Weights of a small GPT-style language model, trained from scratch on English Wikipedia: width 256.
Each number is 200 + 20 x the weight over its row's rms, rounded and kept within 0 to 999. Layers, rows and columns count from 0. The size before them is the row's rms in percent of the matrix's.

# o: layer 7 attention output (transposed), 256x256, rms 0.0974, rows 87-113, columns 0-127
# v: layer 7 attention value, 256x256, rms 0.108, rows 88-114, columns 0-127
o87,109,208,164,205,199,199,197,218,232,191,193,192,193,215,152,190,195,178,214,170,206,212,209,195,181,190,155,208,206,204,195,224,186,204,247,187,221,174,188,169,219,206,187,206,193,182,195,197,188,156,192,218,191,208,211,222,196,212,194,187,230,208,263,215,215,232,217,185,190,222,195,225,225,198,214,214,187,223,209,209,204,224,209,207,187,226,215,195,192,198,160,213,216,195,235,230,217,202,247,205,205,218,166,220,219,199,213,206,221,209,223,198,193,249,184,228,209,210,185,216,190,190,193,218,197,187,184,194,201
v88,103,245,219,201,192,138,167,228,245,166,191,194,173,189,206,216,188,195,193,234,205,190,177,180,230,206,173,184,231,172,218,210,163,179,180,200,190,159,190,221,226,198,188,243,193,200,210,231,202,204,164,184,202,202,214,199,216,220,204,228,191,221,204,207,193,169,199,189,233,210,201,187,200,220,185,216,179,222,213,188,248,229,189,176,215,166,182,180,197,207,165,213,199,212,178,211,214,220,225,229,198,212,209,180,192,238,191,196,184,183,226,194,178,224,200,207,201,189,194,194,168,200,219,215,203,177,180,175,219
o88,108,196,204,218,191,207,212,193,228,207,151,191,194,178,173,215,190,210,178,192,186,207,170,207,177,220,189,208,209,184,206,181,219,190,228,209,204,186,195,174,198,213,236,213,239,219,185,185,206,224,216,184,222,182,212,156,221,193,218,232,208,199,215,215,199,221,200,234,192,192,160,190,202,185,219,191,208,198,266,186,216,187,198,202,145,202,172,174,194,206,227,216,192,255,198,185,217,185,208,195,230,208,234,171,221,195,212,185,196,178,196,208,209,208,201,206,202,179,176,183,180,234,200,196,184,229,209,196,184
v89,105,178,251,201,223,188,213,215,184,199,189,191,225,180,212,196,199,199,223,216,217,177,217,191,200,205,198,187,232,178,198,187,190,175,216,176,195,169,211,221,154,213,196,200,201,178,211,199,195,196,215,193,187,194,205,182,229,195,183,215,187,198,178,193,195,169,178,205,205,193,204,183,218,204,206,189,222,217,206,188,214,238,194,169,199,157,201,201,236,215,213,216,245,179,212,204,212,215,244,203,177,232,208,219,200,205,153,204,186,248,204,216,171,220,195,249,196,252,202,219,194,189,158,177,223,191,217,214,201
o89,105,208,165,203,199,210,193,222,213,201,212,198,216,239,205,183,175,206,199,194,198,216,214,187,207,215,164,217,215,206,183,227,181,211,177,185,209,199,191,221,190,209,175,256,216,206,202,190,185,199,212,190,182,222,191,207,217,153,194,204,197,192,192,192,210,183,181,225,217,196,206,213,215,196,188,179,222,248,209,209,210,230,225,204,218,195,243,196,218,163,195,185,167,211,188,207,200,243,218,194,190,214,175,201,181,191,193,211,226,247,200,188,184,211,181,181,218,194,251,177,215,228,191,236,220,193,209,201,192
v90,098,185,227,232,198,199,214,207,194,183,189,206,223,199,202,203,185,211,171,209,206,210,199,205,159,202,208,198,222,182,210,187,176,179,180,212,254,190,208,208,152,220,197,178,209,147,189,226,192,202,186,212,202,219,187,220,203,225,207,208,182,213,205,230,216,188,211,189,205,190,227,204,183,244,197,207,234,209,218,207,194,228,219,205,207,220,204,179,209,218,197,214,154,190,199,202,229,199,206,216,229,205,201,228,206,179,159,214,172,189,173,199,191,212,243,180,186,204,199,223,214,219,189,197,207,200,202,211,216
o90,110,196,217,199,197,209,208,179,216,211,191,179,158,169,179,227,202,175,196,210,190,212,192,197,199,196,203,232,223,197,205,231,213,200,179,186,193,208,197,211,215,214,211,176,210,184,223,235,222,209,194,189,218,200,200,191,185,200,208,222,205,205,181,171,254,196,226,216,170,215,184,250,206,223,160,180,174,191,220,169,197,179,193,160,183,198,222,194,202,187,199,218,159,207,174,211,177,170,205,194,196,209,211,204,188,204,212,217,205,237,219,196,210,186,201,208,218,178,225,221,249,223,215,190,199,190,247,202,185
v91,091,204,194,181,203,187,205,192,185,174,215,178,191,214,230,207,221,179,217,192,194,178,193,192,193,174,205,205,183,195,184,201,207,176,235,181,207,221,190,197,200,212,199,213,207,201,180,189,227,174,183,181,202,161,217,215,218,183,195,184,225,232,175,196,201,228,239,207,229,205,193,183,198,195,186,171,162,210,210,227,240,186,183,181,215,179,171,224,205,183,175,173,194,198,202,178,199,212,209,211,225,232,212,213,209,212,204,215,212,233,159,185,196,174,222,231,200,209,197,183,197,194,197,210,201,192,211,228,173
o91,105,196,207,191,215,194,206,182,230,184,177,181,188,185,231,207,190,256,200,211,181,229,208,205,182,188,232,181,205,216,196,210,202,208,194,186,226,213,193,188,207,220,193,179,164,166,199,184,155,210,232,238,214,177,173,196,219,208,206,171,200,193,166,195,182,250,234,203,217,207,204,235,231,189,194,223,174,214,228,183,186,191,221,193,184,198,203,219,171,170,201,175,217,192,212,195,220,200,190,215,218,195,197,192,222,197,169,225,182,198,222,203,174,204,202,221,215,210,204,200,208,181,187,163,194,200,197,204,160
v92,104,199,164,202,200,216,151,218,192,214,211,193,181,193,213,202,189,212,148,178,191,155,200,172,198,211,170,185,194,189,224,189,177,201,178,201,235,205,197,193,218,204,159,229,204,185,195,212,229,188,177,201,215,217,222,207,179,199,196,222,199,217,228,197,179,236,200,199,180,198,189,180,174,213,210,215,231,184,159,167,165,207,227,197,193,184,189,227,172,208,247,138,202,186,197,248,201,215,197,228,189,210,182,187,197,196,198,185,193,220,185,204,183,210,186,184,176,169,210,243,210,198,207,218,191,223,184,235,202
o92,106,202,175,206,164,218,208,187,195,205,195,188,177,220,194,229,209,193,194,197,214,202,186,181,189,183,188,177,209,205,201,193,197,186,185,180,181,187,220,232,223,207,206,187,224,168,207,251,219,213,205,200,189,202,199,226,184,212,223,206,205,174,222,184,183,206,187,214,217,165,154,214,177,218,220,218,218,191,191,168,216,208,205,198,206,242,195,204,253,237,183,205,216,193,189,210,205,159,199,197,175,190,184,200,231,191,209,207,226,201,201,219,184,188,182,195,185,203,223,189,179,213,203,209,178,215,203,183,245
v93,107,225,225,176,220,154,159,226,191,194,172,177,196,180,242,207,200,169,200,197,219,173,219,198,216,204,209,209,222,178,185,194,213,175,211,191,229,203,199,177,214,194,186,223,208,211,217,206,216,214,208,189,179,202,200,226,249,209,196,207,206,198,197,209,175,215,201,211,252,202,229,202,212,201,181,194,166,209,203,217,237,188,195,182,202,173,181,189,187,172,222,168,222,187,203,180,224,199,208,205,195,215,181,226,188,234,210,173,221,222,219,161,198,175,217,199,203,197,196,201,194,196,203,218,175,203,169,168,205
o93,106,197,167,213,215,208,229,219,173,180,200,182,214,175,179,174,193,214,185,184,197,173,197,207,209,209,194,188,174,191,223,183,232,195,219,185,197,168,194,196,208,191,210,193,170,202,168,198,209,167,182,229,190,221,186,161,187,200,185,226,204,185,184,199,182,188,219,232,177,180,192,235,212,197,212,188,219,210,195,217,197,193,224,166,187,214,213,211,180,190,195,230,211,207,236,222,237,189,229,154,201,186,200,204,187,188,224,175,191,213,208,182,208,186,172,224,205,182,227,246,185,193,211,213,208,221,171,210,232
v94,106,188,173,223,193,243,172,189,210,193,197,191,191,214,178,210,214,253,168,182,195,215,202,214,183,235,188,183,145,214,214,199,229,219,162,220,212,166,203,223,186,209,199,195,198,178,183,193,172,170,173,219,227,202,181,178,199,180,176,234,209,211,211,204,229,198,216,191,222,181,174,173,220,213,210,208,195,178,194,179,194,202,217,228,197,227,222,174,216,197,210,219,211,202,200,234,169,148,217,227,191,191,200,183,223,181,182,200,193,222,205,216,207,193,224,168,203,195,190,223,201,192,220,176,205,194,239,218,169
o94,104,208,199,207,192,201,161,213,210,198,187,220,213,190,217,171,184,186,259,200,210,202,211,191,211,188,172,198,200,201,196,226,212,205,189,197,210,241,217,229,209,193,158,209,190,215,199,224,178,153,209,202,228,190,239,204,214,215,211,180,205,173,212,144,236,171,228,209,241,229,182,229,162,232,206,227,201,210,183,199,175,193,168,174,198,252,184,200,210,200,199,229,187,199,210,209,190,199,202,175,197,198,190,212,176,197,215,205,157,162,221,199,183,209,170,208,209,211,213,194,209,238,195,212,179,191,192,191,192
v95,125,196,198,183,192,202,191,220,129,175,202,208,212,186,224,230,211,213,203,172,203,216,212,210,156,190,209,211,176,178,205,206,211,199,197,221,191,216,205,213,223,191,172,133,221,165,217,198,209,209,189,221,245,227,197,191,198,236,188,202,211,185,200,224,192,173,172,193,185,207,210,204,193,207,193,185,207,218,160,183,204,188,237,196,181,180,197,179,186,200,180,213,213,202,225,236,203,202,248,211,171,203,170,189,191,220,219,184,183,192,165,197,202,200,202,190,223,221,199,220,220,200,188,159,189,214,228,220,232
o95,108,202,215,183,203,171,178,229,222,244,232,187,202,177,207,212,200,201,227,194,215,195,171,202,193,202,210,209,215,182,178,201,205,193,193,214,180,207,211,206,173,177,201,156,188,217,196,227,175,202,153,228,180,184,183,188,224,205,214,189,212,221,247,199,227,224,215,196,189,205,155,204,163,224,231,203,206,178,180,191,199,206,193,165,184,209,210,215,200,199,194,194,173,167,201,211,233,191,203,174,200,234,189,210,164,194,195,202,219,211,186,202,184,173,218,215,195,209,211,197,235,221,200,211,207,192,213,168,205
v96,106,196,191,214,160,202,177,217,184,203,188,202,186,194,191,172,203,229,236,209,181,201,190,185,226,222,186,216,188,191,244,208,205,183,163,166,221,181,195,206,201,177,211,194,200,212,190,210,197,179,218,208,223,223,184,195,156,214,174,203,184,211,191,222,204,163,188,189,233,183,184,181,236,219,197,208,210,177,174,197,182,230,205,198,181,172,221,199,199,203,202,218,207,168,183,226,131,171,210,228,185,177,185,193,186,191,189,187,164,200,195,184,179,229,190,227,169,211,193,221,186,209,180,198,196,174,192,215,223
o96,108,202,204,225,196,180,218,188,200,197,206,182,212,204,200,190,211,211,195,188,201,165,214,198,180,217,180,192,169,191,190,191,189,166,189,161,166,186,200,188,200,175,211,214,215,192,229,201,229,236,211,173,204,194,195,208,198,264,246,206,150,199,163,225,212,225,196,230,222,188,229,204,176,194,212,199,159,216,218,202,177,170,186,208,230,203,215,170,216,209,186,202,198,179,197,185,189,217,232,223,204,181,216,189,197,204,208,187,168,173,181,208,218,211,206,202,211,216,194,205,216,209,171,212,182,194,180,199,168
v97,114,175,175,201,205,196,227,120,281,196,214,218,205,211,181,209,228,211,232,231,227,199,210,224,152,198,229,191,168,210,173,187,185,193,163,222,175,182,207,205,198,190,210,193,195,176,188,198,167,176,230,210,194,204,198,179,219,180,216,170,178,167,233,199,220,191,214,176,209,199,198,206,207,185,205,175,201,200,219,206,169,207,201,219,202,196,192,185,212,210,195,188,173,191,192,159,207,224,203,204,208,197,198,198,210,169,228,192,202,166,203,194,210,168,188,194,217,193,183,187,225,189,229,207,196,195,208,195,186
o97,108,220,226,175,212,173,204,240,199,180,205,237,170,194,176,209,233,189,155,183,188,217,186,192,198,237,192,198,217,196,185,205,198,224,200,225,143,234,196,174,209,212,205,232,209,237,201,185,209,208,203,221,223,182,197,179,201,210,180,223,201,207,197,189,161,195,215,172,175,191,212,201,240,201,196,200,187,170,180,220,196,176,172,206,242,174,206,169,202,240,200,194,203,190,182,197,175,222,217,187,178,220,178,194,188,207,219,191,213,239,205,195,193,201,190,191,179,181,200,228,173,206,158,240,209,204,213,208,191
v98,111,191,231,233,205,221,212,168,227,217,207,202,204,205,184,196,182,201,200,242,191,194,191,189,255,239,195,238,181,216,216,198,232,209,188,192,179,185,203,202,215,210,179,210,182,181,227,220,191,213,209,216,222,214,206,181,181,217,196,231,231,208,204,239,196,222,197,193,178,194,205,192,175,207,202,204,225,196,163,182,199,228,205,157,215,215,212,204,183,201,232,198,186,231,217,233,180,175,216,202,199,184,170,177,194,182,173,195,176,187,161,218,182,215,177,192,200,161,189,262,183,205,187,193,184,233,209,224,187
o98,108,213,203,207,201,206,225,209,195,214,207,175,220,186,211,199,198,205,229,193,184,194,217,186,194,200,188,208,218,175,186,199,192,189,214,235,164,186,219,195,186,243,203,190,227,195,225,240,166,216,162,206,173,179,214,221,206,150,189,237,189,197,217,205,211,182,215,190,192,187,199,182,180,191,190,226,177,254,178,186,206,165,224,244,208,184,180,207,213,224,226,227,199,214,205,194,187,203,204,184,184,190,183,216,194,195,194,227,213,223,173,221,165,205,195,171,198,187,232,210,192,219,196,191,186,206,195,156,198
v99,123,202,231,194,194,195,187,206,195,214,194,189,202,205,162,202,201,203,213,221,203,185,194,170,209,183,203,187,215,215,189,208,216,206,222,187,226,183,196,150,198,216,238,231,198,224,195,249,237,186,225,190,165,162,211,222,208,210,213,177,188,193,167,180,205,199,214,206,223,195,186,214,205,201,173,177,210,175,245,225,177,178,173,216,191,202,198,171,224,182,183,204,182,220,182,169,215,190,195,205,242,214,196,214,214,208,193,222,219,229,205,217,212,185,195,204,200,182,187,195,180,202,216,226,188,187,167,191,165
o99,104,218,205,207,176,242,190,178,195,193,217,182,189,232,203,229,197,178,178,213,201,205,193,198,199,209,209,213,185,237,188,227,168,202,202,224,184,169,196,183,172,203,170,209,211,235,195,181,195,208,199,190,190,223,177,251,182,206,205,186,171,258,187,186,145,202,184,216,217,190,200,194,231,185,204,213,231,201,221,181,161,227,185,176,156,203,195,190,213,186,220,199,206,211,199,178,186,197,201,175,174,199,250,187,235,201,229,198,187,154,243,171,202,185,198,211,189,170,203,201,199,208,204,164,226,188,216,214,201
v100,100,204,216,165,185,192,207,223,204,192,181,236,222,207,176,223,223,189,226,218,202,197,204,191,182,225,195,205,216,210,188,192,230,173,187,193,177,209,199,145,220,190,200,209,194,189,202,176,197,169,181,198,215,203,188,205,196,208,181,197,178,195,190,195,201,162,199,204,177,208,175,226,227,201,189,203,185,212,219,186,204,155,242,198,191,185,205,203,236,208,194,194,206,200,188,182,201,182,184,229,227,202,193,229,169,250,215,204,215,194,207,195,218,167,187,186,179,212,216,186,202,194,218,190,199,177,181,179,208
o100,103,202,196,206,178,215,194,231,194,213,205,207,200,189,171,219,235,197,207,221,208,168,189,209,197,216,185,171,183,204,206,179,205,210,199,200,172,204,199,184,210,188,195,224,189,190,198,196,197,236,222,189,173,212,211,208,213,190,164,189,203,196,195,194,242,231,159,225,177,183,233,181,200,188,192,210,183,184,155,220,197,182,209,181,191,185,224,209,145,186,201,198,199,217,184,172,224,180,171,200,254,221,202,215,201,165,200,211,195,239,206,201,203,209,173,193,188,195,207,226,222,180,235,206,205,161,203,207,207
v101,097,213,165,203,168,207,182,213,208,232,201,229,213,212,209,207,205,233,168,181,170,160,187,192,214,222,191,180,212,212,242,230,206,205,203,230,225,201,190,170,217,198,209,185,219,218,146,188,190,188,176,192,224,163,183,210,178,195,202,190,209,214,214,202,222,185,225,201,189,183,175,188,211,216,177,180,234,183,167,215,172,165,184,251,175,232,206,219,221,197,201,207,214,196,190,213,142,205,180,219,241,165,190,203,194,226,231,213,201,175,172,210,206,178,195,181,162,172,202,195,204,224,218,216,170,200,187,198,178
o101,108,185,199,220,199,195,202,170,190,215,199,169,225,219,223,210,166,220,203,155,217,178,221,208,206,187,212,185,207,192,190,186,207,200,191,220,144,235,216,193,216,189,184,217,210,203,253,195,203,207,185,205,156,191,212,201,199,197,184,197,166,202,184,192,156,221,219,221,187,194,167,189,202,216,212,146,207,227,201,231,199,231,188,190,224,219,176,193,203,157,204,208,208,193,207,240,197,180,170,182,219,214,200,186,191,190,208,191,207,169,209,183,205,204,222,170,189,220,213,186,243,246,218,172,227,182,188,203,214
v102,096,229,205,179,166,188,165,232,242,182,217,158,161,206,188,207,196,213,170,194,195,189,193,195,205,220,202,178,223,174,220,191,201,138,197,198,200,204,181,160,188,180,170,213,203,167,207,180,199,198,205,188,224,209,207,204,204,193,158,218,214,218,227,219,223,217,194,173,234,177,221,204,189,223,191,225,196,226,224,227,190,207,197,191,197,189,195,203,236,184,200,191,220,203,194,208,181,181,211,211,203,166,180,216,195,161,204,203,165,222,167,181,187,213,194,198,198,178,177,242,207,197,164,221,188,212,177,183,172
o102,103,180,198,212,212,193,207,209,227,163,212,188,199,209,190,224,216,192,219,179,188,188,193,199,205,184,218,198,178,217,194,200,205,223,190,221,211,225,203,176,225,213,202,209,204,185,220,191,188,219,186,182,223,215,226,188,203,219,186,227,236,214,198,189,183,196,224,216,208,199,241,196,211,192,193,178,191,244,204,212,187,202,158,229,139,197,207,187,155,218,222,231,236,202,252,206,197,215,224,206,211,191,197,200,201,179,191,217,202,172,204,227,188,210,183,217,172,170,187,196,196,207,224,177,193,227,192,179,226
v103,104,173,218,218,224,201,195,150,246,172,243,196,203,194,241,211,219,209,222,252,214,201,195,195,192,231,200,252,174,212,186,207,212,175,215,193,181,208,205,212,178,188,151,177,187,213,215,199,196,198,212,196,204,217,242,188,193,203,204,230,195,172,202,207,168,207,210,206,215,185,199,162,219,177,221,200,187,197,192,193,192,203,192,184,209,201,197,201,198,191,201,226,178,252,197,217,228,183,209,210,180,167,219,196,198,164,202,184,222,219,156,221,188,187,160,214,198,211,171,230,197,186,159,211,178,217,190,235,224
o103,105,207,205,194,208,180,205,192,207,185,202,194,191,205,247,198,171,209,194,219,186,212,194,197,158,193,184,238,178,212,224,195,192,205,172,222,158,189,186,187,232,196,221,226,207,183,210,212,194,231,181,220,198,191,198,220,173,155,208,208,187,176,197,184,196,171,174,185,186,198,212,175,231,188,206,215,201,196,186,205,183,194,187,217,197,228,244,201,218,175,209,206,186,215,208,206,217,200,225,231,202,196,212,215,221,210,194,199,191,207,225,182,175,218,180,202,180,222,211,205,215,221,203,192,172,204,197,215,176
v104,118,210,181,214,194,178,189,176,242,187,222,191,203,192,226,208,204,165,216,207,212,175,207,195,224,138,205,212,204,195,180,188,176,155,231,228,194,203,201,225,199,199,165,209,166,173,216,206,204,201,225,191,171,214,244,194,241,170,189,217,208,201,197,192,183,200,204,199,220,200,205,197,206,209,192,182,176,210,192,195,218,209,201,184,215,195,175,182,174,180,205,158,189,250,192,177,223,235,179,210,177,180,230,221,186,190,208,173,229,206,198,203,208,196,201,185,196,214,183,212,181,181,212,217,186,181,163,165,200
o104,109,207,183,197,188,211,207,195,191,194,192,222,201,211,178,177,191,178,182,172,189,158,212,217,183,204,200,206,186,207,219,188,213,228,209,200,160,189,159,157,155,195,192,171,184,181,199,187,175,187,185,202,176,205,231,170,223,212,219,219,187,187,207,220,199,232,194,174,151,194,200,215,235,226,214,229,229,184,178,191,203,203,170,215,237,198,226,211,198,201,176,181,204,243,196,183,228,185,203,243,196,192,211,193,203,199,191,208,198,227,181,223,218,228,213,224,225,186,194,189,188,204,213,220,215,217,224,212,213
v105,141,232,174,198,212,166,220,168,217,215,202,172,190,197,217,199,202,159,180,206,207,179,196,210,204,164,231,171,250,193,175,187,177,205,215,202,202,201,190,166,218,207,205,237,204,205,194,245,220,199,223,184,157,183,225,215,225,192,215,181,207,193,173,175,200,213,216,225,197,208,215,228,171,193,178,186,177,208,219,228,220,192,169,193,208,178,172,197,194,182,163,155,196,215,194,156,222,252,191,215,204,224,223,189,208,219,193,180,223,195,225,199,203,182,236,188,199,188,188,161,214,181,220,223,190,187,160,165,199
o105,109,201,186,181,213,208,206,212,220,193,221,205,207,167,169,192,204,198,201,200,206,203,219,199,171,171,204,197,227,208,208,184,211,228,195,213,201,193,151,217,204,179,188,214,177,241,169,171,207,226,175,231,216,192,175,199,256,179,192,209,218,180,244,182,188,197,191,193,193,189,196,204,233,200,216,211,206,198,201,227,197,175,230,238,205,200,211,204,195,209,180,211,202,215,197,158,198,192,229,221,241,188,199,194,217,204,182,218,199,205,206,227,254,221,216,201,202,183,183,222,206,215,213,168,203,173,184,176,248
v106,112,196,194,199,200,226,190,168,251,221,211,196,192,212,169,196,206,234,214,232,208,238,192,211,220,229,207,210,179,240,208,210,240,195,184,201,166,219,201,211,170,186,210,174,171,227,175,154,198,172,186,217,219,220,201,172,196,177,206,194,225,173,199,177,211,202,218,227,202,198,181,190,214,158,198,212,214,214,190,207,188,194,188,234,203,212,212,257,248,173,213,219,214,215,201,205,157,159,159,183,242,215,229,189,193,206,233,191,184,194,194,187,202,206,203,187,180,202,207,207,188,202,197,202,193,166,199,223,197
o106,103,202,202,189,197,211,219,192,182,166,201,166,195,219,206,195,194,195,167,218,200,210,190,193,199,198,208,203,201,165,198,224,222,202,218,217,233,191,225,201,215,208,217,219,194,195,146,179,216,159,173,195,163,174,205,195,212,177,191,213,198,226,193,199,199,199,170,205,174,197,199,221,171,203,232,178,199,219,173,165,202,201,189,217,240,174,201,179,204,240,188,203,183,207,194,176,197,240,194,227,266,192,156,195,205,212,197,206,197,159,231,171,178,193,201,178,224,187,236,210,213,225,145,228,173,211,223,213,174
v107,109,197,191,184,235,181,220,196,189,187,213,214,187,212,202,209,207,194,201,166,209,188,205,216,176,192,240,220,213,205,180,209,202,203,158,195,180,201,205,227,208,178,209,208,197,232,177,186,165,204,161,208,234,182,222,204,223,205,209,187,177,165,194,214,214,190,227,175,221,193,212,222,223,177,203,170,171,234,166,198,210,196,194,226,191,183,198,179,219,207,165,222,211,206,190,200,181,193,189,191,196,192,228,202,170,171,227,183,209,206,208,195,237,209,223,163,193,235,207,177,211,166,202,194,208,189,218,187,216
o107,103,215,213,194,216,178,203,178,233,212,215,201,180,190,177,194,202,219,189,207,197,202,186,185,207,198,179,222,211,192,160,188,201,205,180,198,188,215,222,176,195,166,194,199,209,176,175,183,200,221,214,200,160,213,207,207,205,231,204,217,226,206,197,142,182,150,170,196,213,192,232,227,179,193,217,184,170,194,197,216,250,197,209,177,209,197,191,217,201,226,230,195,206,233,173,217,189,220,183,194,175,203,217,220,200,214,158,207,197,198,211,184,206,208,188,162,183,220,218,215,174,167,213,206,236,232,199,180,186
v108,092,202,155,186,209,206,205,182,216,213,204,187,200,199,193,198,227,226,172,186,200,198,208,212,176,218,187,167,182,191,187,190,177,195,192,195,189,209,214,223,189,195,203,186,233,173,188,178,174,172,137,200,233,202,183,171,214,218,169,189,184,178,265,201,208,232,173,214,181,184,193,175,191,190,217,177,209,206,193,192,178,214,208,226,200,199,197,207,199,205,214,167,206,170,193,199,232,210,181,185,199,213,187,211,212,180,217,186,182,152,183,181,193,208,205,205,223,192,188,195,250,203,176,192,224,204,231,181,199
o108,102,221,209,171,196,218,141,186,204,183,180,193,194,200,170,180,215,177,213,189,211,213,181,199,180,175,180,227,214,185,211,201,224,214,184,231,224,179,209,166,166,221,212,227,172,189,183,210,187,210,188,216,185,190,195,218,246,221,197,211,232,215,190,224,210,201,204,220,179,200,196,214,167,182,166,214,188,192,163,196,173,246,174,182,175,197,161,145,218,211,176,175,182,180,198,201,185,178,168,243,220,188,198,212,207,164,219,217,165,181,182,194,218,184,184,213,184,209,213,182,172,190,201,191,189,241,200,186,206
v109,104,222,238,198,174,174,219,212,175,180,217,209,191,217,171,173,190,180,221,183,200,209,203,218,196,157,226,193,216,204,182,187,183,170,203,228,199,169,187,222,202,174,213,240,173,219,192,196,207,185,182,208,175,197,195,197,226,209,204,179,202,179,187,206,189,239,192,196,237,195,248,212,219,187,191,198,142,225,228,210,237,173,186,223,188,193,195,193,205,216,176,205,171,222,211,190,205,204,223,203,219,201,215,188,197,207,214,193,214,216,211,163,229,184,230,216,199,213,206,164,191,177,215,227,216,207,179,166,178
o109,110,196,194,191,201,219,194,218,206,198,203,193,209,181,194,169,192,180,233,219,210,220,196,202,199,203,202,189,176,202,213,181,184,226,225,176,206,186,199,204,178,208,197,207,180,240,220,200,202,161,249,216,213,187,193,181,183,205,221,197,160,216,220,155,193,215,197,208,203,203,220,193,180,176,230,243,168,211,245,218,204,192,203,213,206,189,190,201,214,199,190,213,189,201,209,228,215,230,210,195,236,159,207,175,219,174,202,209,176,218,175,181,244,161,193,191,207,178,216,185,226,209,201,187,202,198,205,187,223
v110,112,179,186,187,210,199,236,150,195,212,218,189,206,192,196,187,213,176,227,217,202,208,197,195,192,204,198,225,212,225,187,216,238,188,222,157,182,224,209,178,196,180,196,175,201,235,151,165,197,191,225,204,214,176,200,217,192,197,205,184,159,194,183,178,206,181,221,208,165,219,204,182,208,156,195,180,217,217,205,203,185,186,195,222,214,208,212,222,216,223,177,201,220,199,216,192,222,189,166,194,234,234,213,189,194,196,234,180,206,226,188,211,209,194,171,194,180,184,212,152,185,190,219,199,209,183,179,237,174
o110,102,190,198,174,194,163,189,173,182,189,187,228,206,225,198,204,186,165,205,215,215,229,198,210,224,207,232,198,210,209,196,218,208,184,208,229,175,164,242,213,192,182,235,203,201,220,207,173,190,159,240,196,189,183,185,213,188,188,232,180,210,195,194,209,179,172,205,211,216,216,202,221,189,168,188,191,188,205,147,202,200,207,211,190,175,208,163,187,213,216,190,225,182,218,195,191,185,206,211,207,208,173,209,183,215,184,169,181,228,202,219,195,215,200,210,167,199,162,197,204,191,195,184,222,195,137,190,221,183
v111,097,210,188,199,233,201,192,193,178,204,199,193,206,237,199,207,198,177,204,222,201,229,188,196,180,157,208,216,221,203,199,194,246,183,226,228,191,216,186,184,193,175,211,181,185,226,196,188,217,220,213,196,174,192,226,207,216,174,229,202,243,193,187,207,220,193,238,200,221,202,210,238,202,191,200,189,168,216,213,189,241,180,198,228,198,219,195,186,232,202,201,200,187,223,189,129,190,209,201,177,205,177,229,208,207,195,248,212,210,225,233,204,223,181,195,208,166,206,208,190,202,191,201,225,175,195,173,193,174
o111,103,222,184,205,195,219,201,190,191,229,195,197,215,184,201,189,188,207,221,218,204,193,183,201,173,185,184,202,204,171,192,159,208,204,203,201,196,202,196,180,220,182,159,207,182,220,222,187,214,213,197,242,203,184,218,204,205,182,222,226,242,186,168,203,171,232,237,204,197,198,199,163,159,197,204,166,218,174,182,186,205,220,233,212,173,183,207,178,191,190,222,218,225,202,210,163,179,190,220,176,207,205,219,198,189,221,196,183,149,150,188,206,185,216,210,225,199,182,189,228,202,191,165,215,210,169,221,196,183
v112,102,217,220,209,182,220,210,195,193,200,184,201,226,224,181,211,198,238,152,170,179,212,197,210,190,202,211,210,192,224,201,207,191,247,205,205,192,177,188,217,216,208,213,143,196,223,192,201,219,182,167,191,237,197,192,189,207,204,208,198,228,191,224,205,195,220,229,190,190,193,204,207,209,174,183,197,159,205,212,212,179,234,210,206,181,185,207,214,214,199,219,200,205,194,204,216,196,186,216,206,201,185,221,180,191,194,204,222,210,186,182,193,237,218,200,194,194,189,192,186,186,210,216,192,212,177,256,211,220
o112,109,199,220,184,212,196,197,176,207,175,181,226,218,208,193,156,174,194,186,213,200,197,174,226,186,180,217,205,206,157,216,191,177,193,189,194,230,215,198,219,164,191,179,207,213,204,208,180,195,212,216,205,185,171,197,221,170,173,194,243,193,183,222,231,205,196,232,200,183,206,195,189,186,227,167,184,195,187,224,217,164,168,175,185,199,261,172,238,181,182,209,203,176,209,193,192,170,162,187,189,190,226,186,202,192,180,175,193,235,177,222,207,204,204,161,186,206,185,193,192,220,197,213,200,217,238,224,226,221
v113,099,200,197,227,223,197,196,222,173,181,190,221,194,194,229,201,213,175,193,187,203,211,208,186,218,192,207,230,207,172,205,191,171,201,192,216,206,183,192,198,165,198,191,225,184,169,223,196,223,221,172,193,200,221,189,207,195,209,228,189,176,203,223,186,171,180,172,211,206,223,174,198,197,225,216,212,179,220,200,151,215,201,214,179,212,205,201,194,182,207,246,182,158,186,212,252,225,192,238,191,175,196,161,203,215,205,202,183,181,229,188,202,198,199,210,154,241,236,216,233,196,210,198,209,201,232,194,222,195
o113,106,209,195,188,191,198,210,198,205,203,189,207,215,210,218,191,194,177,169,206,184,216,201,201,202,198,205,172,208,224,208,205,193,220,203,188,174,219,194,199,224,210,201,211,239,205,181,205,201,164,215,212,243,175,195,228,189,218,202,216,219,185,189,241,203,194,216,198,219,182,216,196,206,174,213,140,204,186,202,160,180,214,199,181,200,177,191,234,190,193,199,237,225,201,189,193,202,204,193,219,224,210,243,234,183,225,242,196,210,207,177,209,198,222,204,181,237,189,241,214,192,209,225,219,231,228,192,203,189
v114,154,224,210,196,176,174,205,171,235,200,205,199,201,205,208,195,200,176,215,209,204,181,186,190,214,170,208,216,234,215,189,207,185,198,223,177,195,180,195,203,205,226,174,195,185,244,147,219,213,194,220,196,176,194,223,191,211,189,198,200,208,197,175,181,215,223,237,210,229,183,221,206,200,178,169,200,193,220,221,227,224,223,166,215,181,197,202,205,196,166,167,218,215,242,189,170,198,188,183,198,209,218,234,183,208,238,210,188,220,194,214,188,195,195,219,211,161,183,201,173,171,192,238,213,180,190,145,196,176